From a checkpoint of a small transformer trained on Wikipedia: RMSNorm before each block, a variant of Adam for these matrices.
Each number is 128 + 32 x the weight over its row's rms, rounded and kept within 0 to 255. Layers, rows and columns count from 0. Numbers have three digits each. The size before them is the row's rms in percent of the matrix's.

# layer 4 MLP gate, 512x320, rms 0.0439, rows 472-498, columns 160-239
101:104191127128107142125143152087108190183150141081174105055135217112160101141038102129110157084073167139090137060137119146071118132122143125121058178078114111137124097161104115112115160176132075106121178141114155158122118085153164088207172066
105:089083087121134123133157149156117032121126073144121116149110140102114105142162132146132132089102178137098153137129162070112068111168103127131149111145086083161161112111115120105090071157116168099035113116116063066115184165103116111150084095
090:119131097104078081142139116148114035118135145118070145220117114082021126103126198139096117113111149132153115159138152148065127113077129112191091091051119082111114190106173145112181101151132182153118075190169142145078055116151168131118145131
096:169054156130078101147170093166102111117182151159106119158092075077108150178165108124164078161132127119151140144128138144140135138094188138137075143123055121103125131121122126138161077136097114175146158078165049125138059143110097097129171106
077:164120131125139163102152125147142111138178106110100103102109130144076182122142123114174134113255120128108127144097165183101114101149147117163073161120089133070136090119104140150140084105148176089101179136159121129117181123100103190150121130
101:076104194187118169115131103227139102092099102121141130095118100128151084116131103166104058103106119122091116115140102103099133155143164140096151162152091150197145134109153121110084148034178111200146150133122141129151157138115091137080088082
093:133167145091111197115170131138190151212089118138131123106133109132148156154069152126149129140156114137115127154153111135186175139112093177145127108071104095128111142089139089176100061099105086100142115188189129116158126132131117153119088125
115:128136174181040113127123068197113106072133124170158137108157155114146120236085170082152126137066134146121150146167179136159192138122084120139127127187126097173089152140143130113106147104137145158178127079174120041158126110097165094087113107
087:117126117184176135144058167103201105079150145187173205120136201157157096077116084110098080124149135161069142174128068117150138090116119143121126146121102105110166104146126082140100153089135137040134165094095153140098169161122111141135157148
106:079088164086152145127139141131155120159143092080096144131126116219170075177152167136106121179081099141139121097136134082125171165124150116106081105135113153138138133097110109089117157084106112128147118127144109052174119140161116161128048091
097:121139137126190078177139211168124152164107184166137107105170119086129080158116179121158091145176136176110173104132144102160183099070156114152108122146186114128118145168110100149121096114068131123197129167149114082084155166128138135179113101
104:128187103193085209147194178132120100107092145108101135140132178164175141108103166134161165130135156128131128118112181123160121119188180141120100125150077121114163103145133074179141110073113122094107130138115104132149205150141108117143141080
108:119150120181117173161089180182121160134112081090172145120111163174170099113111117139143172180144129150158079106146091113167120111124080103152105160136133072118143124070119079144116139150097093110110119092152087160160155112128138153132121149
079:083183129083124129138157093061159185140140114101114104112135117159079116159120117130126134177100093165115171085154092104188163121136137131158107162140070150097131179175084093152113098128117090082142046122141155203108107112118120077133147138
109:114097096139122087155134103105089137108125136098116170132147116089118109115114091109115093149042147111159169132116176089170181158187116112130141186136085153095125116115135094110121124152076163090154149041129100120159175149127112050124121124
111:167155118133127093144095058106088177096095132114115132121208159127171151178118160118114158150088143096079102077128141162126171158129113099140160103141139177119091140135178104144168158115100124170173103170178160119048073128109130140120149142
111:148084149118066082193120092116099124144111110112114157122192105088116166154087108115147103103059156105121138061129168132134106144126048123123140144136144117110064089123126141119144161119105167079165106133130115142101113137099167139093156117
075:174184150098129144152112157059082176164044114141140078096093160111109155140096152083105155097113088126123069110097133121129176122135099131078120161111129156149155120104142118116104134129157102153095162096149126152122161112148158135155151161
126:124186177091074135145187116111163140170152099194116154087111125171135111140093082133178162116105147137105127063120080099178180156156147139133112113114139073131113144113182105099085142093199122141134154123093182211132123134134092123123164102
109:119136116142172146163093162109115120103131109136131121149067185086193148099106117097078088125090067094126126101118105097182118141111096114139085110179130144098185115133163160121098137146149111139142225122135135142096120121178150098188129182
093:124121107143170119149116064122079120062105149105124128152143101095172044091226145074025085134070150132148095161144171103117120141158114155128105144082167153137116158091127127132091104139092142206141132172127105095117139144148159063115120220
085:136108148179174158142225175167166066126162122124090160168097157190183102097126155166135087092149183150090085130158182184135152152133112098147130137093100129153143134109109145152132134139135155168094127137150151102192192145094105145113109090
103:116120116099159120120117155140117138213108193169029185134212131184104195183102132117196091092144110105140155126103173153107104110141188120169122103185103162107113103148117143219129061117079145123166160120157082133171103150091139100200135137
097:131141118136154063110079058196131097126147127146136128141189196111181139198124142092139192116140127138135114165108078136114151174123178130135137118158181119117097141081185235081126132123126103156158098098148188138106142116100067147106148180
085:102107103115130149127151075103121115141163123142078112155153137099126124089112151135119083069162151112123135098142167204112053126133083071176154122109115137104138121121147113189160172160139151121174095169137160120104103136102114219098147123
096:146151148125139175139107104131173173103207158167097165140065154131124135109095083140150088136163118139112150067123094153157110093125070144149116134108086148116100055113189182119144150131125127102134107120109144132159147113117123173183156126
086:171076161083081191100114136101148153125114136149098127135076111084092170080108131123138110147066084066106133146105162058118115127103075147110119213096142163129106139149189195193086127114108151152087141157096158118167086157112081151088068110
# layer 4 MLP up, 512x320, rms 0.041, rows 472-498, columns 160-239
110:142174126109110149146139181093109131138090047136146084124175122117168171175126102105127148116097125128085099130107134130079151164142145136155114154064164085153192167210136137084138138157093151140118102140077130120113106112210170106152090101
113:108129200143125094140071078111127236163094136113159097095080100172095152160127080168149119103110101045107161063134166161174147159100102118103130180135124125117111117118154143102135132076078139136128173149132145150165113121077075120162128163
090:124110115060089145145134161163132095127138120137111118148112116122079101137109119100170189124120133107151139149097100172073094147100152140163072097071161128108122186139138056104137092159140128062101138208148157165101042123160188143109171111
090:138136154145161148130137151108079122102131114104103092085122152156228108132177083083139091146119114134093148167129142065119102118113149116197095131158156174149104104138150137084068145154052179095130142095153154095132136135133099111156139141
080:079126155066129118176132124155109121161158121129151127110116193143116122147098163128144129054139163122096089074158105117118145150144159097095142156107108112118127137137145121143173083081124113127058044140120107155154131103128113133091096157
095:151127074141103089068094085116148135155167163169100119133114146058174171101139172116107175131162098116178141094124094173140080096086130057192168095105187118113074134162102140154186123131096138125116125145137062112117118100138123176070136160
094:134107098187128134138124086149138100073115134129140135125086105092091098106179112102095107117115150125116147219115123127068105160135142102111084168122159119138104066144127134108137133106087184082146110121091071130111121133121114143178218160
117:119072143203080184082148108091093167116107078146155143152091090124101117100109098125143106151132154152096131130128167109147133094165091159143097156162064093173185122157134083112102073093104185182119128129115102190152160165095128107150058063
094:127144123120131135130121126118134105080133163131106120164087134088146069089134224130144127087130132157112116201107155149092208107136112150153097110161093124146152109137103105163171092138146094137049163117115110189147083137079115162122131118
113:136159145176199152104081151113174140082106100134166117130088152161152141085055112108125158145131135132088103063093110105190165126198114132115125087150087122131151151136101091048061152105102117163133143095105111134137111158214097157145104105
100:124113130104134060139130081128093124156123170111173113157163123083130144191133136128112094134140158101126113091132106086067134164143130112121154159154136175128091136118225134109192151142119109122144072141140110068119074120125083101107173187
099:115118144105144155087129132127156130068134093122171138146066116071075166160173120103085166151114084133137145129151094060160138081129119167073128143073134148113200160119082159106068128143169106110105155157150168092153076140121119109108081146
108:131082089099117143170097076074135127173204119145094135092183106143101165148064094115115102104131110096104149094136137161168096142097142087187196120125154145082057104162159172100191141097146128131146084171114119092122064137100112140144144099
086:089142161112135173126175061136169104133082142123118155122114085141127167116103107151066122141104136208157139174142129109133110056140121125149090130194118141134090157095101084146144122160073119164180123108158166175080075136135117134093100160
119:152133136082137117153119067103126151197093099124113142120110159157156128134128125091145136113127120099127109109152115198069128147126095110087087097103115121125089117126173124102167134118147123126105119152124146094113080108131124207170143111
112:186175093130116098148134176150086109106153132180193138133102098130144098118153112112131139153146131138187110142126076110131075164104176142065107117139086099084067082066109083131073131163118152065079113149094104141126136150118137105077159119
102:087118113221101177211177098174144088077118133089121160080139196103108128104149131117114123094113131113122085106150095077130126117154116127111152111195115153166074135098169148105102123145110077150161171153135110161168150156105140108145168128
081:137154198127114129154092124189084135151189091095125160109055157154077079143141179154087143176144098134157164135121059148144122139123194137182130107154180131136108128182182185103124193106133116106150179117169120115101090107099152132097158139
120:109066062100117119122112148114113060160145158119163186114149096111136091165145105091140105087136186125108158161127141146145087129147117104149123169148195149137148123151131141132150073095096164107147104169150111078129141147099166158121108182
110:136137106132162125070059128147089204100138134169092121128181083120141158109143165154113148129164115088104135078134160114148114134172133108145146140163113116143094173158157137166124064099116043178139166112129133118107102095135157175123102144
099:163056140108159135171140165111113143162130089090087120139096151103122105120132101144132136079089165114131150095132132150192126152093107090119129137167089106092103059115123157134095138149136185084157165138144051138133114103105137164131137087
091:101143140117165072149111144102139141135151174199105128161209111112180186136166105141109104074125177107131125088109145174145190141149126108143209093173121129143123071147128117141079158116127150146167121140166095110135121111162113135067112115
103:076191164128145122119135192096120121181090104141108107109155151132103217103104097130196125122104145066110139110092118085108100116144125142176140103200135177114148104177098108161108104145074141134163137083123091144156117127131122095168092061
099:149108150106137159120138113133103111196149118143144107133119088081109095086164109125173123131151141146130139200112159117128081128128137170124118060102070158133145095110160137134098166058113125131194085159144104166190155116091079081219138108
087:124169096154071134121118144139086148100105137119154179113164140150169106131116165091075120125115186112138114153112118131129164180136139116043194095179157142132110065180187115079054126096112091108242105140124112156094061152160141159143148114
103:132132115108145118127117113130134147079181109107152093136060107120137143108157116133075093111125141106127126114164139080159119118146145106197098179084135129124126092126098174192135106126085125210148123143136083087150121134081126096187114140
094:102151105131167074118098151092125137122127186092165162080150136183114125123111133107132114117106131116123144097097104147150148130136104136092149127108134100106130119127085081080176191134119130146127127109077086096086132094118092091113155111
# layer 4 MLP down (transposed), 512x320, rms 0.0381, rows 472-498, columns 160-239
108:116100144110137145127144145171115127091106092143124123163146082130122188124150163142166079168088114076110139159123093106120184135145125121129135081121176103156141147141162155150207099093173189115176050103136108126124109131110102148062057143
115:130099090141145123189160143165092027120138120114114144177205174090136124166094160125126124070131172138092190116131150146132088119134106124114105107103185133163075129127130154132193092138166147161064103146128082086114189132114125113139095143
086:121099165070143129146108082086157154107122120107105150161171092133098126110133167160175199122150148102124159101127140145149139149160148162077136140221053118160108145149089166086112115096193137113175147141096138115143163125103123184093138107
086:110082154132121141150157166089087073128086129140089139095176092133161150158167078108130108163162126138116112134158136072127099128095113130182075185155149170126095127142110166081068151085049147147140155054156172158102158121134121048163191136
085:133082109076196194111179141138097090083195107140153157118159141137093145160168154139140095063125153106117179090137125146126177138118144122071196133122166107110145086136154116172157112108121156103046076158148025132143130122123143167112169153
098:063156154107131109109127111213093192160120117134142153107104104130161100096039120146122091081070152117110121082157109145187087181086194138111114135119122138130127087122149149121110122049130134199135097161081111099156093097103109156065101049
093:143165133150117169128113143154197124187049122136157103110108084179142173181121109134151079124172134133127115182138116131181156125110122117124098159090104117159097115134165139152094097078126152046109131163130125143158103156129105126163155112
124:145103121132153148166157078114136133146113117126112118192112093141088171072141153138177139128162154175141142144116100158124128102137176130119112135086097143112183102147131040115137071142082065120058139193151119156141170128142086157173113147
099:117105125091121089134156173100110121171144124141118188127088152170172126197171072115142137193173124186120102125123152094123012137116136127142085115086140103100100102080094135114111134056080172119148154117132090112112169127129121134099069123
105:153152138213170159104124099065108115089115136152137110135090128076132130049112106137115144136193109143123133168107130142124124095136073159152154118132124103137109085157144125099141117134127139154104117111163128167086111129105107098192213129
108:128151155118116158133127145061139145074100115113105114119142150118143129121133124119143126208131117127196164168130123130164177143137133104118121089118129085139177208203119157157109137121109083126131129081133175165084125140142154083078083058
106:186111139125129123111110110119112094154149118141145170099149152157065164120142083099130159157114115124097171132134138114130083122126089132169143122090123170100142189135132139177126124152157117183136172151112197127099066132113142116142115115
112:113178138182084124150088161158116145166084124097234135059122106128141142119150133132114160149091106164169140140120121145087132149139060129109088122154073121083140123127107084115111186122086087084120137130124102135170131129136144156114118121
084:146104107157175163125136202185084146122066145153151142083099142172117080137116169136138112075132102116120084090134116107096078148125121145150127121111145102163154097118138187130121115118111110209113148130099094074138128142104128102134131134
117:136153106130152075153110144106082110165144106096138131154138144120097139099108130128087100110134160150152177152124184145104190100119106104140131115078175103092157132158159080136132130161132177155122097126135088112091076135174183129072159116
110:095117092118113066098108113131094105112126122136135137156090143132208131093162152124113106118101082113156130072135110058113080139085135153138137160142134127084075095107149118144087174134156172133151103130092107156195086120146069112079183105
103:136159134172072153171146095118068171106085121169169090078123177104146143164070132138072142093029149147136140120129132153144147161077108125065136114130091147187077119079119158123133066112084079068198124135179115184087154122125128066119150156
082:142126105171139074136127106105088139101106109160136103106150134096095153084066086083119131103135121127112125115087149100132113056205063103114147116160142089167161143100087081115120097126108134245151100103082146151104180130132107161174116106
121:119151187181174133115170105099134092140141138128119126101133090160110113094129163168110157106138156118136085095137081114133160148151183138091179111103106110090069124085097100111126155111180124120166093110114114130097134116188093133088140098
115:087135128071144113218134159141123123095120144155146195136210137164083133168112172136136151185110160175165127131128068178122124138150142142135255132136147120137097125064075108118128079140150143134117104080138130112137118113065098077075111163
098:123178110196120079135153137104088052108097139138116150146149107111142104073181115095114185146078130126126126137127129110102177114159129131106113111032120143158116127156161077141154133114145122185119103152087123126116162131185146123090112203
095:120134155055168060187112081079117191148168165146137133169157091083178137156121072152124124100088137140123176148115104166166184144159165135118158076151160107159164093164111104072088130086122129099141151148141035088133079107184115144053084068
103:104178168110068148109127111127124128129121119112175098108069149110106140141127146131155146119088140157128054121137113080097088145120118156112141113083185122173173135053124096087151208038176126121055145163160166144117099120213094138108064102
106:133110109097161167216126122155159109188137124152100180129135086065145118126134183132154113167128139123094138176129137107093093144101141124137135125082179121122123103073107146140131109091126177082144119168156110097104181114135129118150120131
094:100151130113120099123070133190143144164116169152114207124129156132153110162177152129077117134131101141113157090115137072120148160117148137115155167133179149142123139137188146151119136072126109162202133148122094124086049118144135118126075126
103:110126137109169110106154089106179147077131100149090202235132106113129112115127109121158086141155149128102141057131080155181167108106072128118102143108137097121057119137144189067143169208130123093145183070129132127157146131110106149122128135
092:154076077122133161101191142097182139120103092139132153187165135129157133156102102106118124150100133143096148141140131109105201120122089131192096125085148166163080185090140153160113096163163144138075098144151143163162155135091150110137149128